Weights of a small transformer language model.
Architecture: RMSNorm before each block, rotary positions, untied embeddings.
Training: a variant of Muon for these matrices, 3080 steps.
Each number is 500 + 40 x the weight over its row's rms, rounded and kept within 0 to 999. Layers, rows and columns count from 0. Numbers have three digits each. The size before them is the row's rms in percent of the matrix's.

# layer 3 MLP down (transposed), 704x256, rms 0.11, rows 14-50, columns 128-255
103:496487509475485564494414476601562484487428495522490481516535544497507422451598537514497472421471469398446531493526443503505479481528456495437518525438513574451500490503470494491517504494485554460449532501553528496443478531601566442476456514497547463465526611500527506471475525482465532507526426462495490535545529528458481560513508445439472504516492462531486492492529498489478447474524
102:576501569481487483515543541493425487491495558474433537541538477501545542525469513565476489509512483565513541548502524513459542411560494484422504555536515498469486470501451420493505551490466493490514596450500501475525484439532366547507539559544494579522542511508576581483487475501517519480494537471514525473504568546563560521500485463508544494486477466482518398459503588555505510502524
104:506521498481531505508460473440475496480507539553457444476459489600473514487483475532468533535493484497543470489447497469473415506429440553498470568478480532485507430479474498497494548460562515527447500488511524561413530512551537452548453470508429502492549463422458521525576518480524514523508505515539505479511527476486476515581493540445541429513467509532467528524435453469569507480625
097:530548509491505569480493500517478517469490498413543539380522468450436488461460510482476511501535569524450475441553495512514414496512453583442509525427523473537434457520566478522521470462511487421470512459462480535462398543445535515538544527513540450511449495540514547478555512505442447491513513461446533456599555488390505467497451562496513500518531547559458500530501509465526492428428
099:530475546520469528544493492528522487546523472510514478520546551483522581434529543456536459477535558532601540501494502484488517495555476540495411457470484456443575568496472515485512525557433531460505460474494496565509511501481419413552541449550532504545432462521528497462479479540543594457495476497550461449492502529481500512526450499528544560526539505540553437502529535490493481456566
089:565457529523582457477486486481485513450560504515533515502581520436471539526562520506578514487429576465524481493456424429460493479569497489493530537508499539514470514515462556480503525520528507541507447470571468457490510546560578550480521493422555493492591501520457474512531493484564470533512518528508446484560485510447515501459502514456434442529497563504454550506505549473496513537573
097:512550486458480498531477552539501521421562496523417557465542547545487544523514537497417478533475512506483495462504451525588529566482497524548486528556484543478477420503507541524497457481507567495517463500533508529539524518495495503516511494573518445563555517523520477490484497607490490530444495609535495528484554489500447501490492503570444544484518494424538519537537495489520464593551
099:474460548494514451495516588422528448522548475537560495501495483534458464429438529496497441500476448517515525565496531479495450503510539592495456538480486496547506436449554511537520525462583459468512440584579451498569520501589480527532504499494491438511520552543475490478483566597518522494563429488466588526565456475512498520484492472582498443475462436471533522488473527506432426482483
103:559512462415498539538487459533465536468475378468481572495446548464482467585577573492502464450499417501461505542501441416464496553516513531522496500544464480505468453460553528477540537458583502530498502451506508471463582511480553541537493483526552538526519470432484507543521484495451492483478511525398547443535444573527505461483568508460537463486546433508458534449445543469501522495495
092:466606500521477497544492477417510550477564466535453564414507543599545498479498534531473505464431508479502493527439429480498510474497554506534403565568501505516492466533477511545496587482466488512472532573557484473481499497551473467557562472439586514486522545484547464449559540521474442507506473493440414544492533584548402526468509439519519527523516519497461547463503489546486509481520
108:539481489518534510512574468559508501477459542482587507510507548492581587563503582479453518470463483495541515516479522430482480567452483518480501487433518516493520518475440455535531487467502508545503424508487560522541485473485468533525450533433485576445435486534480517421452423492554499506454461458559539546459530504498530530540425514556547565497466504526557402491554479467500568539583
098:547556476489489494419567485477526535450553517481565526524490559517446478557510490537534462544510632524568554487508453476588540494490527534485415513544499549535510532458454514565518545451435524473535537481458465562446488481533556540447500462440423484586484477510515573478518440474525412519459446486497560508441493529531535530554505479531512546494466463453500469499563468482438509493520
097:433452617507504448483483493499595604481470506463515511413492486443483463441498512480406505529543456612472532466479584512536498501535511512504542400413468455533441549501582483506521517466470538507571554490479513483526489496493450546473484501504539484528508473579468537501476497526527476452482534491457484510486509518505512438469547486513517535595532459509520495450510487482469537520450
095:561453542490485503432505501463528510451456495469488475481440481550517545480476518497515467530476504507520433520468577549504520533486585437533496500538456585512510459531463455516444484540488522497467495539599514521525494568520430546577584459537484531538530533459424521447479563515460535457492532546487637533513509640496503529421519475479536507492478571500434473493529540514521574506507
097:482546586455412481475443530481465491545510466534484455516504533458458412459493484431471564548521538481520481496594532540451485447469471502544517455537471470480479551517527486533504488497494502498527578549550497444555549491511479490492562480428494505504520487603468475494526569521533494497421450512488548470435485411485445433540530524471481500522532523497470528463451480529469492472450
107:484503505575493441494470515534481532479576511494485538552461422552521492548563537470430545503538550435474505423504514542501446492417470444535530505504504444524479553479509427518523465558548443549489532485504539526483621456518400535492530454513560483425515466471494535459454454451471520490560447464455530497562561448402454505448519426529537502531529529480462495471506506474535474499506
098:545605460521579449538471571542469443520534501484527442562567450524487523486445494502528586507481521549481543572555491472528562557478531524560454583494468492509510513602444446480525507560551493493533546504533493488483520514506569485501521457463454490434486567491545460462471508484526505554506521519508523498463511455508490509545555473543536549558426482481516451474533467509508424435492
098:447464468502484517466520444566545406521495508496551469427401437500419525489451524529586444511567525548488460542479513537498530506527491450500500479545498505411506499534465457446546451533574467464506459544497520553460490500548532529548479556475465451532540425537480527533513465501488452542485526501546463464531524534541413544512454527430544523517491492499457491563590501486482431508550
103:496433501539563502487500521456501488526545423502448531520520554495478571541495471556470529517421501411488467500547524565515499548557477462428442522598547442503531546568479511498512480500500437454439498504493486484515556468556514500432526453457505526478500419467492485466520501498484575444439404452542494529436532504546417543437457416492616518569562531557607502491535443467437469526427
106:408484474460525504453561533553501532468540462453506422502511561532521548528554520470467464506481461551481480496498503475549476478447549481532473466438471531537532496552497464500521583466498522535518447454462454508544474534535527532406486450410503511504481454513454476578533551447483431591541459514485476472549475474501491548507526494485473486534577480552413604518522517529503437521502
095:486507520502517493473516515529426521552540546418472583433546538504487487483541563449498591493466455519500586537530493454497535518455510501482501510586457473577451440511486502501539459534473554550523508477524493496463470424564513501458507475439444508541486477515532435487525496472498540514508474525577558461488528461484546494462455493459526469523470488468536440428547455496442527540547
092:560463527503501524486473495533418542519542485586436561519465464575500435504464493540465496481553535547536487485441538542472573546506524493545527505475526466467524528454459471543501543501477494533523452421457469509525438475493445518497505461495551540503561493544483521482506505575476520472536500482359428539499502489546527519500540512518481550504545504414567502505542483511438438487456
096:557448515468564499473513567477520508524567444481507539545487508479533533491587534539454535493513472473579480512474553485532554455520472457493493506532414563545512617515511507482579573447526477516538471533480470500525513465446411478438495489521504469478496500487477462440521521515523467495518438486449458487463481568518579572513545456478519491446500521513474581504417451471469621547463
098:491522531531528460555443533487493491552583471456512442568437475482492478522507504462475468556514536562518474476533519499474505470508518495554551511534533498485502507538546486510557536532538485574564502520523472523452523524505533442550594490531490550443520503384527476482526488484520533422502465442417472547435459505461539504496477497485480503482525487508443456442576460445482506457458
099:493409539511511442491464534457533457496467549527396450474494471419533496553537522543546460512517485545545480526448474452619498452531501475536447484486466508539522498519435455569496525545425519524533542482500452544493475529500474578542517608491518502428517515580493504496461480516497483471558475453496514521544494471532529441588484507444515487501478466476523475458480497532534544513549
095:492486520501517440527501447462476503514488533462553501516537546419491510493513510464520572463484510528425484506536553508467389513481505554516537448511499564447516544560355493480550438517535473577529554550462427487463575530485510491504471484455551529503444474520449508513487456497502458513466419542526535492487589471491427458493571508508433552515475516489577490468472537484411470485575
094:516445529407509508476512468491497458529436475506420487539517411488367566433506479534612512493533545572556507462503525598522521468505481511481517509467505472545532460534598490490493494420490524469514599379485503519446533511460474532499488498472571495556541499503470516456529422496432519473483521452435574475533449601441470485513419464538470497460535457496537429469442447479457499509469
098:508506552520563503510507464542495535474527486436562495551518457503525441503486474467488554481547555535507577535445470547539461480512504520534421476483498395475470460517509528455538488480460470455472571518510387519483476595519500491581487514535501466477502482539509460463446464504477552502434473445449492483495457473478572530528484476482499486501554482589487432435553505502578460572503
102:461484540587505521486515518451466479438606458541549569510497475503453439547489494552485532462534467578534466534571545521575427457468470516497502548490489540524498567500553506513433561431458538488465524491507516556474500514473508482516516538451470479501444478460469554554522498480438550514441479521513467579492477526565599515549443514484494386509495544467438532561499416542517554582529
097:566478552441574439551479542579535429444477466507503573517574506556516534495531533496439487506520475492436545450487472495566526507482515561482590464561455472480502529526497553511450583469466478479489519550531524431527459475420488390442539537568549438475545449477495489526541518536471490470492499514560512532517534533526494547482510492435490493569475551533488521532528542490469500434488
100:564497554467465474524479519525580572515538519505542478531442460473570480532512462491450494503500505491537517554532534511500523527547524424450536495532526551524491488465463494566467442514434418440531560566544509497497560570536536496545445529546574479519510458482502485485461585456510578463482459496524506540540461474557515428490573428521450445478501416478475556482431470559487493525486
100:508542447470447523536485544493531441547448468485506531499543530502477531561523478456518509544473454477482502544505563507465452462507482541581501519528555569574469537494482487432450506449526454447469519493488515531507507522446475501488471563529456458487579519565549478538438536513449542503451521520454511501475471526465394550431446430626512456426492453447452540483563521468510450487465
103:563530488533497475452626547475466466507452545463508574473510518473459546542548522483476564496461496530503601502507523507548471572462478566450430591487538502404477481510505505466452545526473487560539485481487515504623484510554423515510532536531496456542453513441466379462501503496570519462469599533435495497518467638530491531421461475507480509446464524495505537437549510544519561493465
092:541534562539524485507516516513449509468529529486506497506516541511419580513547479460487535457481523486527473517613504473552460407524479469557488561545523491478497469385456539513563474496537561465489397520470586483520450572493413518487583440454499527407520540525490475473505549485537462491570514505546506498516554488435467442447498579491467550455466550526470501537492566494527456457476
101:546537422534535512504489471522554478523521484533454446509437489486531449536474500521599525502549526461443525516499484454504533503555544499512488500509473470488530491572436565534467457524483556472503502515587485436462501502509563483472411538516539490521575510463494504538522485510420456515489502450533548435492480444534468482474526539445445537461506443558509625504546480497518456481506
100:483479506492497483473422501515506530519468498563475490494514553455461497525533459460555605544443534493462429539455530483487502475560452516494551508522499493454514516491521477513574548502525565510577535551478609501548535505520510587497511485418444452494477498416450445501566534515476491470453500492446545446479529491491527499553495542491419511485503517507472398501529508497455582466571
098:528531503395515482482506482535497506480508499496517526564527498541501439496427562461490520490499517486443484528521512515470469465517441540429409464502467566522475568529485533529518482488461516500519541491520427493483549452399490489485490503542474509492427584515418533446451421492491434500471594453521448441488491530563480490555489515472537571452502473442503503417440532527456490472510
# layer 3 MLP gate, 704x256, rms 0.204, rows 15-50, columns 128-255
095:512446467511486501477459550417474567447452558512450533480503425496571535547511491552521561543556551451388521526512526516557485508494413556490502497523450444446484574556514515526511525460536485496530552431503493447490536445514483521472490528470550432509456533442478498545537543478441564501472500546435444501519460495533565521460504502564422473460452538461542414485516499459418503499510
110:528475479509449525461465464543468607540478464547462537446506577456516484476509542577533479441539511459572453437604517525480482516446479466530529468446432463593493476532474480460452534529502540483489427500520435505484513535472585527467492549511472570467490481518488555396491488435450544574441521537473460463508483511503480523463506500532468496503551510434507482532491501483441544470481
096:441583440499537551538508483479430532461548426519538546524501418455491448501455561497455500484538501509477498516478513409505543518462526487480509560459450476462547583468536509495483458501511479510493461484478526456549523448460472551503519438464564508574449452497503551532573472469460541446484456506485530538474467470489470509524483446486433533478462514480470493472507511529534552425516
100:471472533513504514438493583529506506534524560467485392489497489517474462559521433493486502520500435538527409473437493482503518497530470431465477553494488514476491435475490474477501580542458484478438555502629521394499524512489541596520525428512534488528498482478525495580518473464464511506474540492477571463582545516482473463505544490467501515521559586507473463475529442478534519488492
098:484529559462521457479477507535487474481482467458531468471521602413441473538432461523494526507509501478523506528399472409477542533477459464495476493530524492461478585570576477557516504483515446476511528478539464521527486562472517515524525507458530449442442551579468491473459499518499556512556500458587514552535518508449459521472510492508490448455503507554569489436543563490500524511453
099:428556449484467447571488552513458444530471457533489551512519492487436584513578532549468450476484555528522517481506537493581512528540540484585572495468506446555434437563513543488497566515532524510629503538494486519492507471543483486473480508423493510530536521471491462447505546527571400517593496502529534529480513482508481532460456528469469568477479510444514506510508447449580415578527
096:515555470502503423501533521466531466525527468434536553522577539522524447512516492452512519509504458540477562442495445427486477459487512542532492518483487395465408525473508562537428541529553448493485542407434482499557500459545442458508478531467547488444496473490448585472500472547535451482505552539463494548518458533490498430462497510498486436555476555512538537492519409462461484413488
108:429450470525503447496553416527483473546519576462538483433535504501505454502505506472579460476482485496528509516460579511531409547460584496463518469535459511488540552505467511458525495451430509457572553567572476483541545453552405500500516521530434520501530477497475447530480467377466502463569501525466461556540406494543515542462492535517498493561457519469509481468497481467558540547499
090:514534465509537469526481495520488497517547499499536561504493567556497424484542513467491525552426520441545489511463486497487509479491534499517495451532529527480493443531494511521473467475505460463513483536516599427496519504505533570479439460462494567506486483519439551540555558529464516402599444513488559436555562515555465529505457461537463525484485461496479534488489519519490462592522
107:436499488488420522509508469569484510516507523488481516579481548509506515531474451484535599545471397518411592461494472459422493546520483472519503562493493575540520558513494514484562542482480534490539507464480527468489558433546497469455418536513493551450447505451465488502489521443554514422514560474448558477583460546477503502570460481526521472519593430520464509419474547471535469489450
100:491428479462409514444482444520492481523515482464479490497516549500472418476472513504465519448432539539600538509510420503516606545459493479533605524557434590517513487483546474484457481542538477495470498552507477457552537475478592510592584495450470516528547564556524498513511520507480486447475512434395470453497502494518535467505457519543469453483460515499480532522505517543485512503518
097:507436581477470492477492485485471448529465537456482546522462516464533499501507476476492517533511535489491515475409527457477558441502560524508562528520435573556438558555489478485493479504498463593553550483576534539472527448479551480531478505504497467537429480522486511443506455484508493472479521499393449483495502535522481441490513567541524498470473531463492484409543433513485449492547
097:500559547507500501473508543520574590612442539478499475539544587545482481482458483489503519436458587533520509473501534477483496454580578453474470498466469550441511493459461534525498407437514510507449516530503511536458470527496558577522541450569462432407486483457575475521421444452558531459518497460553542519518572390556587456525518446535479540549579500512510481484494521510496583534506
095:557466561514454546461500433501470476543484499499493494424432480534448520527356455485571509479474489500482533440543447453497430474528447547504487505574539523456445467472533485438466462500456623484489523463462478475518483515515523429491452533431406458496461490556425439558487545512485526461524499466503574489503536501486530466441524516486562487517485483514531560482449452491534567526510
100:508528505543455517493492507490517553459578511476498548577577548501476465539512486531459456488533469489499485466524431546599508503537529415468454516486521454502520484503494515505585579572515493532538505493506577539500443465513549500456524576544498506481516537474462566489545469490492477525461540545540553513548548480432510482516542467524492463519556528518505489513481514465473445499462
097:512502520511518523468495564593458474505529473576505523496450465510498615503472503445486515511447486519557467432544524528481540527461510425554564492441482578484534458452506524498540492487502528497592523531548532510542531468499562522502537523482471512590506490491490493490490448543443545543503613483495521503495481479487484513473492469456540594511530469447421537472524450487475508482511
104:473457489527436569538532474526448567487497547491547473410458578548424518490553529398507415486530515541481482557488530531586556463498544503474528505488546567488576499543571509462538487558486494501489555521553465497471476474444452476540551554416511536492446512552541506507479468468483438550458539496441500561505532500530508499448503513485481534482571537527465511434454523501524522472589
101:536475435504499463533513485462447574519459501528536375536417517508451502505525487575513541542432441429522473486532516599525509523575471466476489404505465488533568522539482559475444530461470545490527494461490558502540498483490549553501474465454542446494487521548541536556454487441519449499573515478540461525522535496531589448528470585426498518526493548464481510517512491500535451518479
099:557509483490460519470505452508422517454519491446491535500467466504513545480523546451511533505486478546463528516564464501506498461491508460475538471493497577502515535507469515457533580557463513536506471547491569532480447481485478594476554467471481425412484446424446452580532542498468416568545484514423529501507530497563442502502501558480477495566478476612391531459452559503449519557536
089:501529463452521566462494489471506499479554501614553477517519486518440492549476489568477471434544460540455485581506493526514481519531457483486582491508469552566556563490475500514540501450474548519533534443515453624448511517480462539596503523500567523498495475520520518397489426540491600508567462515454539549533488451570444458474509445474495499452508461511540534519494528457519500480533
090:521411475500527498517502477487515600511524504510455540487536419466567583531524562424500567556529539464530429524439488561438558482490495506534502397452467505465491437491470446511519492468459436515494441493450533423467509448562483578539513496530530509494459516501589476506499454505594522392535526467589434480537522513528503473532495556496511481472450541525498536516504476492469531452511
102:445560485575433497507459446487540542514462574503527450447452501424515507551550477488528477499566542450544472524458525574500512509472491511502550520468488462464521515551480482559529505602490530497506474486527482493534485454516497589542464499490481577573515546513559497459539492414565496544471486541527491487542439522516494541513468490442525438442466559549594540437512451504458461549467
094:541487514443424491486447450505454494573555525546513507503535509498557516444538535493504525557556505552448491471564597469550501555547458516484508457513528488481454518518516527467502544484443538526476486464490513547538466499576477461529530580537401495522415491530480538525482508532496477531490512365456523497527480531507524557541496538496467464462546547478534535524545518483520472475507
100:538461509460487509514471491483488479474429476525534479420482539440502536544602487486486515517534447508544510437545529461464552452518502457506510547418493494448503468537555456589516450424485478551464547515509464536512507463514459559518528497413531478506449523431494501474553483507511506579464503566511455482546511426539539600491514472526542502463541412432476529511435471517488579453520
096:525466493546508454519513560506497552405577437562486497540496520487457534557432528530465509510488497541553510557492512473457452557527512562509518466457585519459559561505537486485463541599479502492477508452529609583473509492497493555523479401466523480571470563443538493513514511486501496485503545467574535471519551456450490565420537505513434494492525526567490436472493545492395540462569
094:575482546468500445447509562485531493588557526540558458489550509470564549520452488501492559449453530479503505438549462531461568524465475500505514562505498454528418508504538472501488561509469512473586573538411477498511520527499496426532507393443518439536412485502517458474492483533473496485532532457471418468523477487557607505512499556444551472512490485417479460453527523525482460532518
104:522482504489433480544520544494492567520549462467485529482504546534599487514515548561523457503425504469592478581440499528485500510408531470500500498505497469431455476525506530543479567434457467460502457554516463487424480541495471461527519497510467516552512541501472483524486492464443507456481529438434537461476509429468484570572543549503493444482559507524453484509488511518570482359571
095:544498536447496474503465449487494490490539490540516430584471429501545529570463468513434466482479622479552489534508422509458517479463471536540494504534522512520452440544549470538494483467493480551562485551469518542502481527517470555460517466566463555521474560474545435473474528524508483563438528513423513530572456518475393523509533470472484484514436477460540499561586528449503487499446
095:570508435480465447451453502490458458504476536568588492480547462470460478474461553490433527550468480468484568503504519513475527476490493435505471512479548449411484480494545487511410557542413525476560474447446529499459424483498447406457506551572504494490492537505589546492523433422534582499526552506495516501443505497525546574546503496577510541451523535455603530506458483551480558524527
103:532563501533396532446662515454524470430491452562478498523525513538446519525534533561581460527479545512515508481587501535460513443500490535479547469471444519430526458470462504531517480516477512516458553488491463521442503444561472412475470507528607542518543536496453467481519500508438482505570520554531454516516555471515541452467428503496507517509494543575499456502517536533463487495451
101:542454475533536568467470521526548450507488464465472536478505453491573543506510502529526508565423499516558496481496499486431490486536463466586515461498463517580512514503511534499487522502499475485588520491486553494487572536456472486485524492522498532491603448524510486500503567445481505500572485543455504525442479508480450480492453446497563539503546446529363493507491571463502452475452
104:411505476431450460487429459440509553527457489498547483471532526555512587562411481577527479507547504513524592482494480481425495536545502510501467441552452539519414574515556518541482503495498496562500496533483507473516507579540519496490439578453467556506486457469490553509555463467565507519514470423475468513459531560492499429615531519504471500533536477483497523478532430526482461474452
092:518519523503507466457493484490490483515436595487461463476450554494430434467554528512524525470518465524462533482516539485499555508428486496476501428533560494468400497525449582524502564547532500391465421518515493450477449426454514529492491484509454587479542496539453494575521541508476551448523467482457469488490425490440477475506513567475469501531511532416512486447569588437550452494446
104:509546509539444457541551451508531438595589544442482464517488551534475499495536548491530504525518526456507544489458546480424484529497505490422533460514514411403462462550510534466456482506603512504477512478566469485410512463409533500503462500462558457475552447478505486442549541475490512484538594466448439557520439480459479494523505520579451543540518444496512505495455425510430529445515
098:567591486441444519471429592473505519470444547526591473543445480467512457485576485523465540492545501458510519481496531489486479479524553597558510471590473466542436474492582490512473557491472573508535560540487528460495515530511470565526490520456487503449514524512425474486514456529506515488503535433454557464492465460501517519518469515450438480445516579470538516493554574496537449523533
091:444424476515453530450478484456519582460447488577476477499480428470563460441528499542504520410468569530477551435500521468506558445455539480504491576541477488493587528447491508509490519531428503554566576514479579475509476493539487471458485484459514487481498468478527522501546536497560528501428456534500535487517538490515537479404489474541440471516424496525482466536563497442509528440536
# layer 3 MLP up, 704x256, rms 0.207, rows 15-50, columns 128-255
101:439509531490483531489483546477465467458449519486541525467493496512529446544489462573464494522436512551528486510495505500527543505441512485579486461542410453513500522522515484480412507486467528540443515510491534443489564529502463468478518467509544468586550557548520421533512447528471489602419450486484485476467490486446545470544538579558497384472463517467543462467474512438499506592518
102:514441491557481431517498441563527537517464497437472477526438491478350445456491442504527446425554504441479515516514490477467530437487462438488486476451552470442530490444470452500618497584488546574552459492526493502441426574496461551484432462514482498512445470496484490513477505493462471483480505439573513546453489450497484545491522488531544475488555436541465545483484483513516563444522
097:483474480512557415545427512449514470443539530465513537457530492459457484486510462420518510490545501570517474502589555492437448475569478480515505448492497504537462431500544495577509481524452461465539403463492524492478587510458469451469501537412496557451486557489552457493540485529471455457485522484446477470466581452520529516490409605511520512424547486486510532529500555486493535515435
098:505523577529502465470477524485559514512508521507491417522466531535498585562560466588450416508491497459539488530504531527486486588471553504447538491431538444507495571459465433487507561502503528452495502468455547521481499549509510473462538415522556539548426539560489515478440525494524492460488489475477450460529499481444537429536552495465588533504459529491483532583495451483445478483529
090:547486530516477467504508522490510365502521538472485554476425577443466501507549516497516511440485543449469514499465523497494466506497527504482468496514444443472474520528554532499567517506534549472496500440570474448443551537494508459528440512554475460530473463515526495497454477555499526551554460511521520505484537531466471548417527426432488426483491497507579448457515535465487578553473
097:417560462570430476392477472582502484543547508481423590559532444552533460545448500508478498545458471516499530528484520533482524430467531526469458489463541478536480515484504481455454483504401511570494588446479537467425489461479459555454473424502560444501547490487456491556495463526494436545562534552481410475494488485495483467396487491498471449457541492543494466548517550544456473591519
098:489484506558460482542471564527562481441452477481511548467477412530519520478528504509489460510470435512501511523469574503463488575516509567442525498530414463526535503518494412509524425499520468523477546508492509479557502560505505478506530481460530518481548563560534478571454581514511510467503437506544524474536484515518479523502525540465503499504492496501446468574503467579548468470478
111:531469520503535494535505489430512484511533444476488483508475524508488535438480509501516497546494439581487601527479477518541492575490508469515437545567440521527530499532413503484521445535549620554529507498480467541460490478520522475431458535468490463505515512472475513404538502488413541556494521522508479523471495534468482513653523480453495498459554525584535513514498562545591526492538
093:517566598452476519533471536479518453514533488567527463489559553459464478551491439513433495531467470448491438493527487531490525520460482456487437492430598479485500450596469456502475499595471447432528441515515549487473462472510501445508569463576504461475488468549472455528495477533583576491470534496454481438488505567567453491536532565515446479506498479459540534507536476484524521497511
105:453511524560540542507466536516492543445465493503527485451527520531526566514520533510494439540515490480592437550433559477426521472543550509455496507469525503553538514514561588462420480503383542473455556600516483502486472531506519422460462451483504480524444534530555496437559510428527526503478477443550531428492517444546439477542469491553508553473482496442551468511438498456510524564515
095:537493448548480544434541486498549513478462505505497527463506500504515576544562538477532467491558445489524559589445576515435501493491534492531511449523551536463526460521547464540427476528505469515456491486493483487497469482489561477520534526460464493472539498557491593539464484485496433513506450455410571434531460552581533435508464538568514500444511535518474533434558507570508491504506
098:462583485550492537467571537515530541464495498548523499530512526477498437474455531568450570540604534552469503486572464441493456505451503483526475483552549553468512527581554568525483529474461491470546481473539574505457497465547597519557536426437534532475439464505521470526501442485494526525466505503540552483512558465477451454534554531497521428473593589526551545555498519480474468529490
092:507538455461519439434515447471484507498434524546473525534478505500484468494478510495528449552428506465532592510495544504484493491424470531515476421421504497507497484451429484577543510506557429529508460475528545553540492512467523509525499508547537501456519446537443491533421455475534449482521551495516501554503503513469546427535539483500524523494523557484457443442505543513476525457374
098:470462476472481461519436484516461476449558457490502481523481504504459556421517520505475514576400568515488546496500517517523515478462508543521516505530483508570504467456491470525537496493430523551492458460518479516494537526478526518487549465473525576474542488530504548519436494495483458577509499501460484441484584517455426460604586492467569585438482421535529537486535536412418523413473
103:447470523463483484468544497438576523540519580521522490532499538525461511489553518478549498460516445478452505491520436537470532501519553449386446482505485508568431483539478470544585479527490450508494446575530533487516491480496471493452518506462508517533533441442436570507545507460549454466455531485488543568547444454424481491486529483424465520495474513534463529488434499442515518482484
099:490498440510535466526507555525512465484528464494500425511542504487500562481476491500559472575510511530570532418572557544501541564501523583543453549435469502484468547561475459504513455449549466489504457482442510473536507532492511434471552550480468444493456494518548491510504479463471511430489488501484552532520517520524491468588506524521544478487448552495574449460510492533564465489429
100:489489522548511504523524546409419474502505541468550515509467569519523571514490520575479447522503500500463443473505551517473542510441433558501499492564546481496474474479558515499409513431497501437507477471502535535544489481532452472510504441466576585427545563527484461471481578538509459600501485546467536458528493489514481471464424587453469434523432514522391509497389461509519488547514
101:485511532484543438481479513471478454486516551557488497510499529575479451537543494487567595508527486478529463565504505528509460480483454454439509519555502459451529520478512495526459491478533488537468462496448541466485510515576490471574467486446572515541416441520484482405530488531501470502496507506457476546498469429503538462529423488501489511484511532528419509530514481532581485430545
106:526462479447482603461568499516500527563498539454499519467465494507465544507556561477499516502468519501499519505529490492435477544487441497574454517482496576494508485576469471486454571579554464505542550469468566531504482489483520498482488492484471491465538488492467473473468564502580478530538599599527525527449528485465474567515513509453425597547471412485441520488447555470514409551489
097:531487449570504474507522492508496487493431528526581492484470468444517487477470483539489457430477516540525531521473442513526520478539543502522518478502450448425578584478537510432545480521454511472472463542515451488466457516446489473553435558495527470484507506574456530540482606429429560512581511434508519539540515570553456542545556561572571521539489482530446462521425554490459494426422
096:516478453489493541536453487471498507536548520483560477504532469515489482498530512557491522470458461541533485454505485457434466520472430492438455486528527593525501449462485468433520539543529486442491536463526529522539504538447437542498428541493479496442519530494512547443526488522538527510516530409459536494528517496473484521485376464533538517514490480529536536407454444468539569519479
093:499490435494547451477448434494468485499534514524486498455511449521446582477496547529472449454540553499511438556449457522472490530543486492514518577458520458501401476446505509501500542438481538576488498515485541457458464510482508454496483519462515544408447482501450541468497530552500521503459496486501516440503516510444553452539513475493537514531478527493440541492492513525428437536523
099:457467384529543507529528521509510493496528559442540416550461516528492460496477479571506464431530521512537484517466504487429462437519467440452589486579421510514506422432534447616479477509477515517538540499506439501485613515434531487556535458483485476524547515438479418424546513488508543476466507532511438542514480483453485498412507574451466486525484473425450506466536490500496524538510
102:515492487495526531482470493449521461489561609541480523535516468473525420491530547506506503490508473505485487528501437478560531522473521452472461499490474537431538450510557464452482546522443579508500483485474450516516499553511538455562478445570440485445553499532533488487485477511534525432460505443507442465499535519431529420537535422467563510544485515437510523503564516431477542513492
097:515485508516432529478537507522505510551503509463477492478446474476476416516445461496508439559477535503457495548538465441509587463469416470424537521529444501472525490476518487515472522509483450524491523569456513479480492502520493496466590534549442452464518457470501515454506487478579471442498422472428415499508482493498482533560485525484535463536565491537546533446500497521450414463452
093:476507514507509486519491505502464472441503543468436560548480546447383565442545579460482523554474491491455483561501557511531487556537506499451524419503528446524487516471514531491529515469521461532502391500560475533519539474546467517416498590506546532534491520549491494503499536486544495507520558552428534482441493501560490470498486504510493531453442468535496551486462405453426516491500
095:528455449472524562458538486465510467555426551479522515475467504517568476498567518520535565489496519485484495491440532464494497544536507435518402529515481488520431496511564523503528553510506470478429482448616463522463541530493520458490456480488502453474443444531490451497454508481470518547489454496524491572450570550472552544564503478484510503417589459505595554432555440408487545536509
104:506531517517521481507526522485473527521494512472467548553546495435504479473426521580444504484531501540559537472437508567483471488591525479448493568501517496508571528470522511453562453432447525413565435548430493458495505521478404522498468490503421544507550489456464477503476387456483469490542512544456607461487479503473498511479436519552550524534471577505477515497495501534452522508579
096:482473485491521539544506480447480464495536544490520423490552513498517519482478526523470491569471519510472464462540527521467578507545502479516474460592536539526527522488529481406455537479472484549480523479496511459526455488522433502579458453497465549486527469597505496488503450395512544561545455487452529496511553486510501565523495472445531559514586544508541473462469492600514535599519
102:488487488518510489439498463549574476550534528531487575439533395504569506502519460459498537478432451474445567469511545512593498510557537494602504530463464530525537550513390515487490452452500514467467485511504494536487551606505526596437497475465475457465501509517484550586489523495461531491543529523518485465500505425510457510506501521463559511460512528472391531513564466469523498502505
098:607528503393562524536483500525526408504523522452430475505503464511500497572471449496455450579473511505507478485498447494432501542480387408612508462489452505496528467546534506472528471566526506472546456507501511529484511551483454433517544484575491540508512499468485552495449484492467452487539461491486470517427500488514500462531462478508506493491450482540476488435444556449501527474494
103:445495491501494476473486622442503513539571523545515506532492543527453553486521507497461505471561452537519511473528519506531483509611611479529489509494527492462408526527516602466500439458420533490533468509483504477586543520480458514509444586483546577485491513469522390518502538484575501481493487483497529516535527531524536541512469454430537600497506485483534576439529475468496479468581
088:431478499441524492491470464512491547535504551505468536518517543574439514447502538535532475437515498507472529512511562537562428529432430525547620417473519550426512494481483602525472502519553529455426475553536534524531469479476525525497541571516465519542506551504519513511506554526469527491567553549504476558489471436454534463539569473476476497424483544458539453471510511531552469452443
104:536455493436455483474519510433446497521457575531468537593528475521527508553537528472470452518489403438608417501549462475438463488517562501540518567431496490445508553562504529538515511525512501448526582471400471527470475590465466466508499474547437465522482518476465497558457507487469475489536561508493485497506537502477483483543479531574494497490520580520475579450457519523477452476489
102:487473565556477444477549402552452537494505461488552509411515538482494516446501541533533486508487437462494495546486541439446498531505519508544583520489495531544536481576469540417552511480467461521547463453479455485464517546583514461412476431513545544482512395539471519528437506495512523527516519542488477523527553554510538493572547469550518505527440508513461517562535414495452580510500
095:524460493520470466494465495456531536540526495457501520471565540464533515539466452495517465474586601535488450493555498467595545473425543470464429540442468523548481478451471457511489518449505468530509582505488467494470448466452540474544468464485482509492530457531580508449463477549406450440531498558461526468523593417515487506523483504550565542594513515511521443410515514459497488511501